config.toml
positions = "rope"
rope_base = 10000.0
beta1 = 0.93
Each number is 128 + 24 x the weight over its row's rms, rounded and kept within 0 to 255. Layers, rows and columns count from 0. The size above them is the row's rms in percent of the matrix's.

# layer 4 attention key, 192x192, rms 0.17, rows 14-31, columns 0-95
size [ 84  89  92  92  92  85  90  91  90  88  90  96  89  92  94  92  94  90]
[[107 125 105 119 113 136 181 134 148 111 130 168 131 116 148 135 125  96 140 136 119 153 137 127 142 117 142 149 175 117 145 115 117  83  85 117 116 166 118 106  99 156 110  88 144 129 147 108 123 120  81  84 148 126 139 133 100 146  85 125 151 145 167 140  97 147 153 138 119 115  92 128 117  76 118 172 166 185 126 173 205 127 145 115 168 107 174 133 152 145 127 104 120  89 145 139]
 [122 143 123 131 158 143  99 122 130 140 134  57 155 131 128  59 175 114 155 131 121 114 111 110 113 120 110 154 166 133 118 120 102 136  87 163 128 105 142 139 146 169 142 146 112 138 144  97 125 145 115 166 133 137  83 155 158 134 144 151 142 168 117 128  97  96 134 100  99 182 124 128 113 143 138 164 132 129 127 120  92 169 151 142 144 177 181 119 119 113  88 135 137 123 139 111]
 [140 102 106 141  93 138 131 144 144 128 103 114  95 145 156 118 173 133 171 147 141 131 139 116 125 134 134 125 139 147  89 149 161 132 112 116 121  81 172 139 148 122  98  90 151 149 115 124 107 112 148 145 118 125 138 128 139 145 119 126 169 124 133 112  95 110 136 138 114 111 109 121 127 143 146 175 105  65 139 146 124 118 173 161 115  79  86  95 118  92 165  87 127 168 135 169]
 [ 80 137 115  96 121 125 113 128 122  95 136 158 121  69 117 101 154 127 132 128 119 121 127 135 165  89 148 114 130  77 146  68 134 136 119 135 152 125 141 123 105 138 143  84 129 164 169 157 157 108 147 159  96  89 140 127  96  98 120 156 100 133 123 121 126 136 157 130 113 154  63 150 163 111 122 122 106  56 122 140 150  91 128 109 110 164 108 152 137 118  97 138 116 124 131  87]
 [157  70 116 131 111 101 103 109 134 131  97 120 108 137 136 142 151 136 135 125 179 160 146 142  88 126 126 137 104 102  88 124 138 113 115 134 142 182 158 137 169 137 128 106 116  92 172 143  86  77 137  93  71 127 127 144 100 129 123  99 115 140 135 135 130 127 122 124 112 118 151 122  88 107 139 143 120 138 121 145 132 166 129 119 150 153 138 126 126 157 141 124 130 142 121 122]
 [152  68 125 144  90 129 142 145 123 137 134 110 110 143 125 164  60 143 107 131 113 135 128 134 116 136 133 112 147 140 107 135 116 137 134 144 132 135 139 148 142 148  92 130 171 146 146 108 100  95  95 118 129 158 139 143 116  54 150 167  97 189  97  98 148 156 115 124 140 132 101 148 156 166 175 108 108 105 172  51 129 114 140 160 137 112 128 140 136  98 118 140 144 126 144 137]
 [163 135  99 109 107 142 130 125 135 131 144 155 110 120 113 125 128  99 130 173 107  96 121 102 125 138 154 124  92 176 140 112 147 123 141 104 138 143 118 134 107 141 175 156 113 152 172 117 155  96 109 111 121 183 131 147 135 132 127 148 133 154 144 154 163 111 111 154 102 156 118 103 136  92 115 129 110  99 113 158 154 159 116 121 150  98 126 185 125  92 112 115  86 155 102 186]
 [143 126 159 131  97 153 135 174 144 121 122 147 129 154 137 145 140 129 176 143 162 137  88 109 111 118 132 101 133  88 152 153  89 174 108 131 153 126 130 123 108 124 127  88 103 125 131 153 121 132 120 114 114 110  99  94 105 147 109 147  85 115 138 146 129 131 176 128 142 151 154 149 137 164 106 153 103 142 129 113 118 126 122 130 172  93 118 122 130 151 136 101 107  72 141 138]
 [130 138 103 183 116 157 131 147 141 120 137  67 158 119 138 130 136 146  93 144 201 114 145 111 127  88 112 118 137 106 147 115 152 118 153 150 108  92 144 117 143 140 111 146 111 139 155 122 119 144 126 134 147 159 151 124 130 125 153 120 152 119  97  94 144 209 161  85 140 138 131 112 126 136 116 125 160 110 143 123 104 138 135 173 109  91  91 103 147  96 127 120 140 139 147 123]
 [131 149 161 163 121 123 122  68 149 144 125 128 122 108  93 136 144  76 146 128 123 133  94 126 117 193 153 139 174  91 115 176 143  93 122  97 124 127 126 122 145 163 120 144 155 142 127 157 137 152 179 112 135 127 133 150 112 139 137  98 126 124 124 100 176 135 149 148 133 126  70 109 180 133 130 132 154 117 130 136 144 138 123 117 153 120 113  73 152 114  73 165 140 148 131 152]
 [142 151 142 162 143 122 155 153 101 134 108 139 151  91 154 166 115 157 146 134 120 144 101 149 119 158 119 131 129 102 144 131 124 168 150 145 143 132 101 103 102 115 165  74 135 123 133 140 145 108 158 114 129 146 133 114 171  97 118 112 113 152 107  88 108 112 140 149 128 140 135 118 145  94 141 106 103 126 148 111 171 143 104 182  94 109 161 133 154 117 146 140  95 137 103 122]
 [155 135 144  97 171 149 143 160 160  83 134 138 106 143 126 142 144 113 180 160 174 120 142 112 155  80 155 116 136 147 167 100 151 147 113 112 142 137 135 146 148 136  83 148  97 129 145 118 154  95 146 118 115 153 150 155  70 118 147 113 147 146 126 115 123 138 120 146 100 156 115  87  99 117 173 135 130 147  87 146 145 117 154 107  92 165  73 118 118 134 123 115 125 104 134 118]
 [143 148 119 128 167  92 136 135 134  94 145 128 122 116 121  96 114 109 107 135 115 124  97 151 136 154 177  90 131 142 134 134 113 159 129 119 137 128 143 112 137 113 167  97 146  99 111  99 135 142  89  94  89 158 136 112 156  86 103 111  93  91 145 105 128 153 126 119 101 120 110 131 142 127 122  92 163 118  81  95 138 112 116 143 103 134 118  62 160 141 135 131 134  91 122 121]
 [129 139  87 151 109 123 118 120 150  79 115 121 109 143 164 124 137 125 124  71 111 145 104  92 190  92  84 106 144 113 118 171 117 104 134 109 126 143 106 129  89 123 181 142 129 167 108  54 131 179 117 147 128 113 119 147 118 117 116 124 111 144 130 125 127 141 174 135 139 134 178 143 113 107 153 160 129 135 124  85 111 146 142  84  92 142 139 106 155 122  79 161 140 155 142 130]
 [162 120 145 130 149  88 179 149  80 142 104  96 122 147 118 161  84  83 125 126 112  96  76 160 106 127 128 142 122 119 139 146 130 125  98  80 129 179  85 129 167 121 109 124 120 157 139 163 143 121  82 101 152 161 131 112 134 142 116  94 127 162 131 136 119  86 130 125 111 127 130 143 178 139 145 136 155 113 104 111 130 149 135 134 157  77  99  89  96 111 149 127 110  89 108 114]
 [109 168  78 109 181 147 133 131 144 142 110 182 114 134 134 157 166 127 119  94 117 128 108 155 117 135 123  96 122 152  97 130  99 105 137 147 118 144 105 156 142 115 103  60 115 188 107 150 151  79 127 141 125 119 144  80  79 142 141 118 121  92 129 134 159 124 162  94  82 166 141 166  83 146 120 145 125 121 130 132 126 119 152  84 168 137 139 148 118 148 106 122 131 110 139 148]
 [ 98  69 127 133 109 162 126 158 107 144  86 110 137 136 127 103 180 125 120 129 132 108 125 119 145 137 131 124  97  87 164  92 155 156 144 138 102 131 143 157 136 120  84 142 120 127 161 148 163 101 170 121 114 103 132 129 112 111 122 121 137 120  95 187 108 191 141 111 139 179 129  92  75 148 134 146 116 145 117  86 106 143 123 126 164 128 147 181 122 139 171 138  68 159 116 136]
 [129 139 126 103 189 115  99 166 151  97 131 134 150 145 124 170 136 153 118 129 175 144 107 128 137  79 100 156 151 147 108  86 155  98  88 153 130  90 127 157 134 130 146 107 132 140 131 131  98 117 119  99 135 156 137 101 173 132 145 117 122 146 140 120 122 151  96 127 121 112 138 105  82 150 165 100 130 120 119 141 134 132 120 127 103 146  71 125 142  94 114 166 156 153 154 106]]
# layer 4 attention query, 192x192, rms 0.171, rows 15-31, columns 0-95
size [ 91  94  96  98  89  89  90  95  87  97  99  93  97  92  94  97  95]
[[166 112 126 121 153 119 143  86 106 171 105 136 112 110 148 113 135 115 143 121 134 142 113 109 127 106 151 138 149 144 105 134 122 122  90 133 111 168 120  83 108 132 124 162 185  99 148 156 158 172 126 152 112 124 141 131 151 117 144 112 116 132 119 112 127 144 172 148 170 119 141 151 112 137 122 107 110 116 109 114 183 100 117 128 119 150 143 140 146 126 125 117 156 145 101 106]
 [110  96 137 142 121 138 156 122 104 146 159 126 166 143 119 121 148  94 163 151 134 145 162 145 154 127 141 160 101 103 141 105 150 146 151 117 149  95  84 110 124 103 158 123 154 174 115  90 114 136 114 144 179 175 134 107 132  97 135 106 135 110 123 134 100 129 127 111 126 141 120 119 128 119  75 126  93 117 124 127 131  94 134 121 104  97 191 122  65 100  95 110 142 141 135 137]
 [134 163 127  99  91 151  94 103 129 139 130 209 123  93 117 132 124  97 163 161  74 132 103 141 138 124 126 104 127 127 167 128 125 131  80  97  79 143 106 124 154 110  81 165 159 184 106 103 138 151  95  81 159 122 109 108 150 103 110 129  94 171 123 131 180  88 109 106 137 116 114  74 144 144 133 120 137 133  95 140 164 132 130 111 160 156 108 140 121 150 169 123 119 136 160 179]
 [122 113 154 132 149 135 131 121  76 157 167 145 187 146  82 115 126 103 134 125 134 111 180 119 135 133 112 140 138 100 137 120 160 158 135 112  92 132 120 113 123 155 145  81 119 115 102 109 136 106 118 175 133 110 162 105 145 160 129 118 135 104 141 144 154 170 126  84  82 121 143 117 128 120 105 117 114 201 122 124  93 108  89 123 148 137 171 120 122 106 174 146 100 133 149  69]
 [120 154  99 182 131 144 106 111 124 104 123 157  94 143 139 158 125  84 105 110 142 135 132 146 129 183 120 168 114 120 151 147  95 112 146 123  95 110  95 153  88 156 112 156 111 126 105 132 140 124 151 146 147 118  91 119 123  89 104 128 137 127 123 131 123 134 136 154 145 146 138 123  89 119 107  92 113 134 107 131 153 106  97 160 123 138 136 144 116 147 139 125  99 134 136 127]
 [127  88 141 144 139 135 176 134 127 107 132 138 141 127 137 180 147 124 137  88 106 147 114  89 167 143 124 105 117 161 149 141 132 132 101 133 115 138  91 145 174 142 111 165  99 166 127 122  81  90 141 127 110 107 107 114 128  69 133 131 136 140 132 146  84 141 103  77 139 130 127 118 116  97 105 125 133 161 139 185 108 104 162 142 145 142 164 129 124 138 122 126 139 131 116  78]
 [136 102 127 148 132 102 141 108 117 167 179 107 103 112 146 139  69 140 130 129 116 121 162 128 137 189 128 137 126 128 161 147 141 164 144 124  95 136 139 150 136 192 140 123 140 157 141 108 126 108  91 113 116 136 112 166 143 108 155 133 145 109 134 114 152 115 155 111 120  79 126 154 105 130 120 152 138 118 146 134 117 129 103 109 117 173  90  99 108 135 141 108  95 166 109  95]
 [112  86  76 106 149 128 110 133 136 162 154 128 112 161 135 120 150 113 153  94 120 105 127  87 118 132 101  95 116 119 157 127 112 145 171 135 131 154 113 115 120  92  86  92 126  94 124 123 126 137 131 107 110 136 117 119  62 136 115 126 138 147 142 163 146 172 143 127 161 153 121 136 145 141 137 144 132 157 124 149  96 141 130  69 122 148 134  97 100 173 141 118 128  74 146 133]
 [133 102 146 135 110 124 158 136 114 115 113 153 101 140 151 118 119 158 165 147  98 149  98 122 139 116 136 160 124 132 118 125 142 117 110 110 142 119 145 125 121 189 120 141 108 135 129 137 125 116 111 129 127 125 141 110 181 128 119 154 173 136 108 110 119 128 148 153 119 100  90 155 136  78 143 130 108 135 148 156 107 191 135 130  70 171 108 115  73 111 133 105 143 113 135 110]
 [156 170 138 135 157 105 122 122 110 139  76 121 117 167 120 139 151 134 117  92 120 134 145 134 160 137 133 148 107 146 124 115 100 133 151 165 143 105 162 122 132 106 134 101 120 159 127 121  71 123 124 168 168  83  96 151 140 131 136 163 108 131 106 150 155 131 133 162 141  77 136 122  80 105 123 141 114 109 115 143 132 116 131 121 172  98 134 136  96 115 122 115 133 138 114  81]
 [ 95 139 108 110 105 118 160 125 123 148 111  82 128 109  88 190 163 153 133 104 134 125 111 134 101 107 100 133 121 103 175 135 160 111 135 133 139 131 129  96 101  92 117 143 124 137 122 152 137 149 131 167  98 125 108 108 132 104 131 135 127 136 100 133 143 155 127 125 139 134 113 112 123 109 113 157 161 146 118  85 112 127 137  92 147 142 133 181 155 141 149  87 144 158 118 126]
 [139 130  90 152  70 141 169 135 149 171 108 129 140 121 124 107 163 132 132 115 111 120 177  82 127 144 111 133 123 100 116 121 152  79 149 133 138 123  95 150 125  98 140 160 131 100 117 157 125 108 136  79 127  95  99 121 129 177 113 143 167 150 172 133 142  88 130 141 114  88 153 135 117 126 137 106 161 123 140 125 205 148 103 118 150 104 145 173 143  97 158 142 107 148 144 122]
 [149 172 129 117 142  99 114  98 111 101 111 134 137 117  80  90 147 125 123 145 147 146 115 136  98 132 169 137 163 126 121 129 155  94 138 148 108 130 140 138 133  90 111 137 115 140 162 184 135 112 135 113 151 145 142 154  98 110 108 130 148 139 145 124 112 164 168 123 152 129  81 112 146 163 147 154 118 105 162 157 146 108  81 157 135 121 108 166  87 166  87 151 133 151 131 152]
 [116 120 116 166 155 135 165  92 127 172 125 150 122 148 149 148 114 143 169 158 153 135 119 150 133 146 153 162 155 116 117 146 149 149 171 134 179 106 102 101 121 135 151 162 145 127 148  97 158 121 158 114  91 140  97 166 151 106 163 126 146 139 114  79 116  95 114 134 128 143 122 137 127 121 133 132 129 129 137 132 112 151 120 126  87 158 119 125 149 112 136 141  95 111 179 122]
 [161 164 143  76  88 106 127 172 102 125 120 105 128 148 137  98 129 101 124  99 124 109 118 139 157 136 143 118 146 147 167 136 104 123 171 124 117 144 147 146  83 171 142 153 139  88 156 146 149 148 127 124 132  62  83 128  76  94 148  95 196 119 169 115 154  93 123 142 148 120 152 128 134  91 111 138 126 142  80 163 118 123 124 113 100 112 141 183 118 144 107 132 140 119 105 139]
 [191 132  99 127 135 137 124 138 152 130 131 139 170  95 135 143 114 106  84 117 112 155 116 128 136 118  90 168 115 138  99 172 137  75 175 137 105 166 159 141 103  96 125 163  89 134 147 112 128 121 112 146 133 122  96 130 155  99 141 123  83 158 110 126 117  85 144 147 140 130 146 121 118 170 107 113 125 114  76 157 130 125 138 135 133 131 115 102 139 121 111 160 111 143  94 129]
 [141  86 126  98 104 148 106 101 158 168 130  94  91 170 161 135 113 114 127 152 109 124 148 112  91 154 133 138 146 149 113 140 107 105 150 165 149 106  98  96  68 118 138 118 159 109  95 147 132 158 177 140  81 111 115 145 128 145 124 163 136 160 133 132 133 133  87 167 143 120 132 107 152 143 106 105 122 136  89 102 155 129 124  97 150 102 128 132 109 118  98 129 106 170 144  97]]
# layer 4 attention value, 192x192, rms 0.181, rows 0-18, columns 0-95
size [ 90  92  93  91  89  91  99  87  93  90  80  88  89  85  84  87  84  95  98]
[[108 133 132 146 132 160  95 117 101  95 150 129 153 126 140 149 130  72 149 145  92  69 104 120 125 124 118 149 161 124 152 121 125 107  87 151 181 102 114 134 159 154 125  83 100 115 142 111 158  99 123 177 143  85 145 131 112 128 115 135 142 101 141 138  97 120 151 100 153 136 125 140 125 117 176 127 136 145 112 120 112 127 120 169 119 159 145 109 134 144 179 169 104 157 152  88]
 [102 137 132 131 141 120  60 138 147 109 112 116 144 156 139 156 130 108 113 126  77 144 125 116 169 156 138 125 149 101  97 133 138 124 104 116 143 147 128 174 116 153 119 105 142 114 131  90 127 153 141 123 129  86 110 147 155  88 169 119  77 152 132 114 130 107 115 126 123 139 167 145 148 129 127 155 114 139 112 150 149 151 109 123 149 164 119 129 125 117 135 146 133 146  91  89]
 [109  91 119 123 168  95 107  89 104 127 143  86 167 109 134 152 130 169 115 128 134 147 119 109  97 100 138 121 113  59 128 136 138 133 146 118 176 124 135 124 162 121  78 125 155  81 114  84 117 118 138 122 152 118 138  89 200 132 109  99 115 125 104  90 117 131 131 136 150 148 173 131 153 142 149 161 119  98  88 153 111 163 160 101 125 181 130 109 116 128 149 123 121 131  96 132]
 [122  99  92 133 159 119 137 157 133 104 100 139 153 142 115 173 125  81 152 138 112 187 146 105 144 132 145 122 141 159  95  92 164 128 137 108 177  96 151  72 128 124 103 175 117 107 160 120 102 134 149 128 115 149 170 110 167 143 124  94 101 158 165 127 148 142 156 152  81 123 117 115 121 115 174 134 133 141 170 119 143 134 133 106 144 142 133 127 117 107 116 111 162 104 122 119]
 [112  88  69 135 121 141 107 157 121 119 121 147 128 147 167 121 112  84 113 135 153 127  98 139 122  95 160  87 143 100 104 146  77 200 150 134 126 140  90 125 108 184  95  95 108 132 148 162 123 151 158 126 137 131 107  87  95 135  79 137  80 104 155 128 137 107 130 134 131 176 126 108 112 125 121 155 120 149 121 132 149 130 125 119 134 136 167 128 138 141 139 144 114 175  75 119]
 [148  72 140 126 126 157 114 112 157 137 109 133 159 190 128 116 111 114 144  79 164 116 143 122  99 118 162 118 130 130 139 131 137 118 119 147 155  97 140 125 110 121  72  89 147 115 116 162 120 160 126 128 124 115 144 142 135 124 127 119 105  94 121 129 167 130 113 104 130 141  88 133 118 111  96 116 113 157 172 139 163  83 148 130 133 120  93 125 134 111 138 170 132 129 108 127]
 [ 91 138 102 119 152 112 149 103 126  72 134 122 140 128 109 119 118 163 159 134 116 148 155 160 184 130 114  97 131 125  98 136 151 143 147 127 107 132 123 135  76 121  89 125 126  71 127  88 143 122 109 133 122 113 113 164 164 131 107  99 120 113 147  91 117 140 120 135 195  98 126 103 187  94 108 129 136  90 118 125 113 140  99 144 115 117 135 140 151 134 147 127  50 142 170 120]
 [140 129 138  96 142 116  81 148 174  90 107  99 135 127 118 162  83  80 140 128 131 160 158 136 103  89 166 133 103 144 131 155 120 123 129 139 140 146  70 121 125 125  90 163 158 133 137 135 145 134 113 148 151 133  89 145 175 117  74 126 121 116 157  93 178 118  90 123 112 160 168 178 116 114 157 115 102 140 157 166 118 147 115 118 105 131 149 136 116 120 128 145  72 112 111 176]
 [159 129  99 162 133 134 116  87 126 119  76 112 133 137 115  93 126 173 130 163  82 127 133 113 111 115 135 134 146 154 113 125 116 153 123 115 103 122 138 132 103 146 135 134 144 125 101 133 161 144 138 111 110 138 149 143 184 133 118 106 102 120 104 115 130 158 103 179 125 134 151 168  90 111 145 170 105 150  83 151 123  94 154  79 127 118 128 177 120 115 119 124 145  90 114 129]
 [139  98 129 125 102 129 144 133 144 136 110 110 106 102 127 190 140 102 143  82 156 113 104 121 122 140 108 177 134 136 114 123 125 133 156 164 117 123  97 115 125 158 141 171 110 132 122 124 113 115 135 117 113 144 166 157 110 119 130  70 120  97 137 176 136 112 135 167 135 119 118 128  75  89  91  86 123 142  94 108 114 146 111 150 128 121  93 127 130 168 137 145 152 167 102 138]
 [127  98  98 146 141 121 134 105 149 170 112 179 118  83 110 114 156 100 115 132 130  96 171 115 130 143 116 101 149  82 175 146 113 112 162 136 139 126 138 120  97 122 131 172 137 166 138 123  95 151 114  90 103 118 113 148 150  96 148 103 158 122 131 115 123 107 108 159 161 124 166 154  94 127 133 142 110 159 120 120 151 139 152 138 156 109 135 148 142  60 107 148 142 121 128 124]
 [140 159 116 118 177 103 149 138 159 130 119 122 128 113 139  84 130 153 151 147 115 165 135 139 172  89 113 104 106 146 132 102  85 124 113 158 154 143 138 133  71 120  95 134 130 125 120 120 131 161 105 124  79 112 158 133 150 149  65  87 152 168 135 125 171 120 112 146 147  94 129 111 107 116 153 140 152 115 123 118 110 145 111 148  90 111  78 117 107 137 142 139 125 139 162 121]
 [ 45 127 133 142  82 117 173 125 149  84 130 134 120  86 134 126 158 158 127 129  81 154 152 122 100 144 137  94 128 130 128 134 114 141 156 124 115 128 121 133  95  91 112 116 132 125 105 104 129 157 106 157 160 150 147 132 124 106 125 118 168  94  96 145 142 110 132 136 126 174 117 119 122 122 153 159 159 153 146 156 142 141 121  60 149 131  92 152 141 135 141 117 124 123 129 175]
 [ 97  69 124 131 157 150 155  90 138 135 164 118  89  75 110 125 112 106  92 109 139 154 123 110 180 156 119 118 129 122 146 175 108 131 151 166 122 146 120 120 152 132 162 128 122 145 103  88 135 130 106 159 144 113 143 108 118 121 142 127 154 173 113 127 133 106 142 148 165 143 118 128 141 129 156  67 127 135 140 113 102 114 143  83 139 155  95 102 163 155 140 130  89 125 139 109]
 [153 195 116 124 162 104  98 126 105 126 143 151 150 126 106 132 136 138  77 126 118 162 137 115 144 107 173  89 101 152 129  89 138 146 134 147 116  82  98 166 140 169 142 110 121  96 113 158 106 124 116 128 165 103  99 135  85 137 111 103 116 138 125 129 140 154 136  98 146 118 153 124 126 129 113 121 151 155 107 144 115  99 157 138 123 109 125 126 118 116 156 151 125  88 101 114]
 [149 147  90  93 140 120 145 123 129 149 169  97  89 156 152 128 104 129  86  95 123 153 140  79 166 173 120 113 143 158 105 107 133 159 160  91 104 113 129 159  98 123 121 162 144 176 145 114 110 134 165 153 128 150 142 135 116 113 158 103 151 113 118 125 125 102 121 105 162 151 135 107 108 144 135  77 102 121 140 130  79 117 107 110 128 111 118 149  81 144 122 101 145 150 104 114]
 [144 173 109 108 147 123 102  97 124 128 121 146 106 126 152 104 163 135  76 137 123 103  87 118 131 149 169 141 127 125  86 178 179 143 148 118  87 137 133 141 132 153 123 142 121 140 114 124 130 146 124 155 100 119 114 209 125 151 126 156 147 147 115 133 143 138 132 125  97 102 124 132 133 128 121 126  77 132 115 141 139 129 112 122 110  96 144  95 143 143 141 151 114 139 122  92]
 [120 154 119  98 155 128 147 160 123 123 160 144 116 101 117 101 138 118 115  85 152 162 108 110 106 125 116 113  94 125 109 143 139 136 127 126 162 165 100  96 105 131 158 176 149 131 123 101 157 113 104 139 112 101  74 124 160 145  99 124 120 127 125 118 100 131 104 148 125 126 138 145 156 134 122 184 143 141 153 144 116 150 152 141 136 108 147 112 130 122 118 135 158 113 128 174]
 [121 163 126 173 124 149 100 148  79 166 131 176 117 133 156 116 129 109 105 124 109 116 128 136 106 123 137 112 122 122 155 133  79 112 157 125 136 159 154 138 182 130 111 138 129 109 141 145 119  93  99 112 107 119 155 119 134 115 149 146 115  84  94 175 127 169 132 134 101 137 147 159 107 110 134 136 104 119 146 148 149 136 110  99 157 129 120 140 162 149 120 136  85 124 126 103]]
# layer 4 attention output (transposed), 192x192, rms 0.164, rows 0-17, columns 0-95
size [ 98  96  93  97  92  94 100  92  96  93  85  97 100  81  90  95  92  96]
[[131 143 132 117 120 155 140 116 191 193 125 111 131 152 133 119 119  88  88 153 128 120 123 152  80 130 137 160 122 128  81 141 118 120 140  86  99  73 139 110 104 106 144 133 109  91 158 113 104  77 108 121 169 122 122 132 108 165 141 153 151  85 137 127  85  88 114 130 132  76 156 131 133 124 124 111 129 130 103 124 130  95 124 151 154 112 157  98 148 120  96 195 157 132 143 153]
 [131 101 149 169  96 138 101 172 129 108 132 118 102 166 121 133 164  93 150 139 107  80 156 139 153 138 119 142 101  84 145 132 133 131 106 147 133 143 123 141 140 155 118  99 131 118 113 125 129  91 122 136  81  88 132 123 118 139 112 164 134 149 124 118 122 132 153 118 120 138 102 112 126  94 144 135  72 170 120 113 111 171 132 119 127 135 129 214 137 158 155 131 149 126 158  97]
 [112 128 158 126  93 115 128 115  86 167 122 137 113 139  99 102 136 103 157 169  97 113 137 112 170 158 110 144  97 149 117 117 120 122  85 104 143 170 114 135 193 119 130 116 114 155 111 149 121 148 128 108 141  80 150 130 132 100 112 129 104  95 128  80 144 116 138 125 101 104 127 122 132 134 155  99 110  97 177 154 136 133  96 157 158 160 143 151 119 162  62 136 126 144 116 141]
 [109 138 137 122 163 147 131 145  71 112 138 153 114 149 106 123 146 113 172 129 108 116 119 156 178 157 108 104 129 128 105 131 120 129  99 112  99 104 132 148 143 209 135 150 116 121 178 127 110 109 108 102 120  85 102 137 143 125 146 149 152 127 127 106 125 111 184 117 119 147 132 144 108  92 163 125 157 104 103 160 157 150 164 163 119 111 145  84 125 111 112 139 146 120  95 140]
 [116 125 152 174 106 124 132 130 132 127 155 115 107 157 115 107 106  98 154 134 141 129 123 112 165  93 122 142 162 116 161  81 160 134 154  99 123 135 124 120 139  77  79  94 110 119 109  93 129 104 150 108  98 110 123 160  73 129 162  74 166  95 143 127  86 171 110 127 136 128 180 128 138 107 135 131 140 117 132 105  87  97 123 142 113 138 168 135 114 131 117 153 149 124 137 163]
 [119 158 101 136 122 129 115 144 163  97 130 106 127 127  92 141 122 143 139 123 127 175 150 188  78  85 125  98 115 140 121 105 114 160 102 137 128 132 137 149 116 106 146 112 155 143 128 139 101 124 138  87  98 102 148 157 152  75 123  95  85 130 149 144 105 143 129 101 143 126 132 127 134 126 116 134 124 114  90  96 135 114 142 104 160 110  97 117 180 159 133 144 111  97 112 167]
 [104 125 116 159 132  96 122 132 165 102 123 152 115 109 139 150 101 136 129 136 121 135 113 117 102 132 140 138 134 132 146 158 118 129  99 143 140 141 107 133 131 121 118 124 115 121 117 129 134 120 115 135 163 147 143 131 109 106 119 111 147 142  99 141 125  95 117 109 158 120 118 130 120  86 134 118 133  66 109  93 127 107 141 103 166 172 131 116 118 185  40 184 128 169 103 137]
 [142  92 131  96 137 146 149 167 129 112 142  57 161 130 139 137  86 124 135 135 136 126 139 138 169 104 109 151 129 125 119 106  66 123 135 124 161 142  83 116 127 102 149 129  95  86 126 107  96 104 132 121 156 137 132 128 133 128 106 105 184 151 105 112 139 150 158  96 134 126 165 164 170 119 108 140 120 116 117 141 137 138 126 107 168 142 144  99 157 153 128 140 108 109 138 172]
 [ 99 154 133 126 110 117  48 155  78 121 125 112 149 135 131 117 101 133 102 146 148 130 110 135 124 160 108 143 120 135 136 137 137 101 118 108 153 175 118 140 135 127 131  80 139  98 163 121 124 154 125  97 131 121 172 131 182  87 116  88  92 112 142 144 154 110 152 146 164 132 138 126 122  97 157 103 140 119 118 126 139 158 132 114 111 133 163  99  78 134 162 149 140  91 141 144]
 [141 147 130 103 112 157 143 118 148 106 118 123 101 117 110 123 173 144 143  94 126 107  78 118 101  72  81 155 137 134 168 109 125 150 134 142 120 188 148 149 130 115 119 136 155 144 114 144 160 151 149 141 102 118  80 131 142 142 146 129 120 113 100 153 124  82  96 159 115 112 143 123 130 166 143 139 157 149  87 123 109 142 127 109 128 120 124 119 116 101 153 134 137  46 128 158]
 [112 122 117 124 144 117 186 174 128 162 105 163 115 119  96 145 141 118 179 154 127  81 168 125 117 138 120 134 114 159 139  95 116 171 108 156 146 119 127 156 127  78 108 113 140 109 102 123 126 161  95  94 136 139 139 130 153 140 129 155 166  95 166 143 155 125 121 137 129 133 137 136 111 123  91 129 149 147 121 121 159 120 130  95 127 110 180 101  64 149 166 107 113 137  79 155]
 [100 163 129 129 122  91 102 104 116 124  97 138 111 101 162 146  84 138 153 150  97 149 120 129 149 158 106 124 150 103 120 116 165 149  95 111 133  92 128 129 157 152 133 136 132 136 100 107 129 115  98  76 182 132 176 160 126 139  83 110 136 159 127 153 110 118 137 115 167 158 112 130 113 118 123 144  96 112  97 147 114 101 132 106  77 135  93 122 118 102  95 140 134 132 112  64]
 [142 107 130  75 143 103 105 144  96 131 117 119 130  89 146 139 134 159 149 138 119 130 116 164 120 140 137  94 104 148 116  97 137 128 110 147  89  97 118 128 143 198 132 142 124 123 100 133 101 129 136 127 126 176 135 126 175 195 154 122 126 113 128 135 151  87 115 107 139 130  88 139 133 147 115 136 130 107 139 141  89 110 160 152 162 146 119 148  89 166 107 162  98 107 153 157]
 [154 155 120 147 193 120 135 120 118 141 140 173 162 111 114 114 124 100 126  58 100 116  92 136 162 115 193  92 132 142 125 126 136 125 153 144 109 123 114 147 162 126 133 117 103 101 128 123 140 115 120 135 142 111  94 108 120 180 142 117 140 108 151  81 124 141 161 127 136 117 137 107 134 140 162 175 158 105 123 141  95  62 122 103 127 170 115 127  99 188 127 143 158 135 150 104]
 [157  99 152  81 153 135 134 103 135 221 139 168 126 135 171 130  87 110 113 157 114 165 144 132  67 115 129 139 128 120 121 142 144 149 165  97 162 111 150 156 153 137 125 123 137 177 140 129  92  96 124 142  94 118 110 120 159 127 117 132 127 141 107 130 105 107 160 149 130 110 126 125 140 119  68 184 123  91 103 161  92 112 120  95 129 127 156 123 121 141 122 118 113 159 109 154]
 [141 134 127 139  99  94 147 148 117 137 131 153  86  82 118 145 141 102 110 111  95 111 123 140 137 128 142 106 121 130 155 139 175 163 181 103 135 175  97 129 164 189 103 134 146 155 123 115 150  60 144 135 145 187  98 108 152 119 130 126 103 145 117 151 117 112  68 101 148 135 129 147 134 151 142 132 161 135 137 167  86 131 116 143 185 135 147 150 126 114 153 156 108 107 124 139]
 [120  84 131 116 109 120 120 135 132 141 129 114  89 160 132 107 113 129 114 109 145 125 135 143  50  93 108 132  94 105 118 124 166 159 104 123  82 100 179 120 165 138 167  89 110 168 136 152 132 119 156 143  95 150 137 136 147 151 124 124 123 108 188 159 123 139 174 169 113 118 104 143 137 149 144 114 156 137 109  98 137 134 127  96 137 120 132  93 179  92 112 128 139  83 116 133]
 [148  88 121 110 141 122 136 128 154  67  79 165 135 117 124 166 155 112 121 122 133 151 179 106 199 131  83 108 131 138 148 130 108 138 154 114 136 121 126 100 133 123 109 151 113 139 122  99 111 142 131  89 106 134 155 139 122 118 138 112 137 152 131 122 142 134 132 117 121 123  90 102 120 110 107 161 124 150 132  94 113 128 126 153  92 117  96 120 128 142 147 120 135 161 164 117]]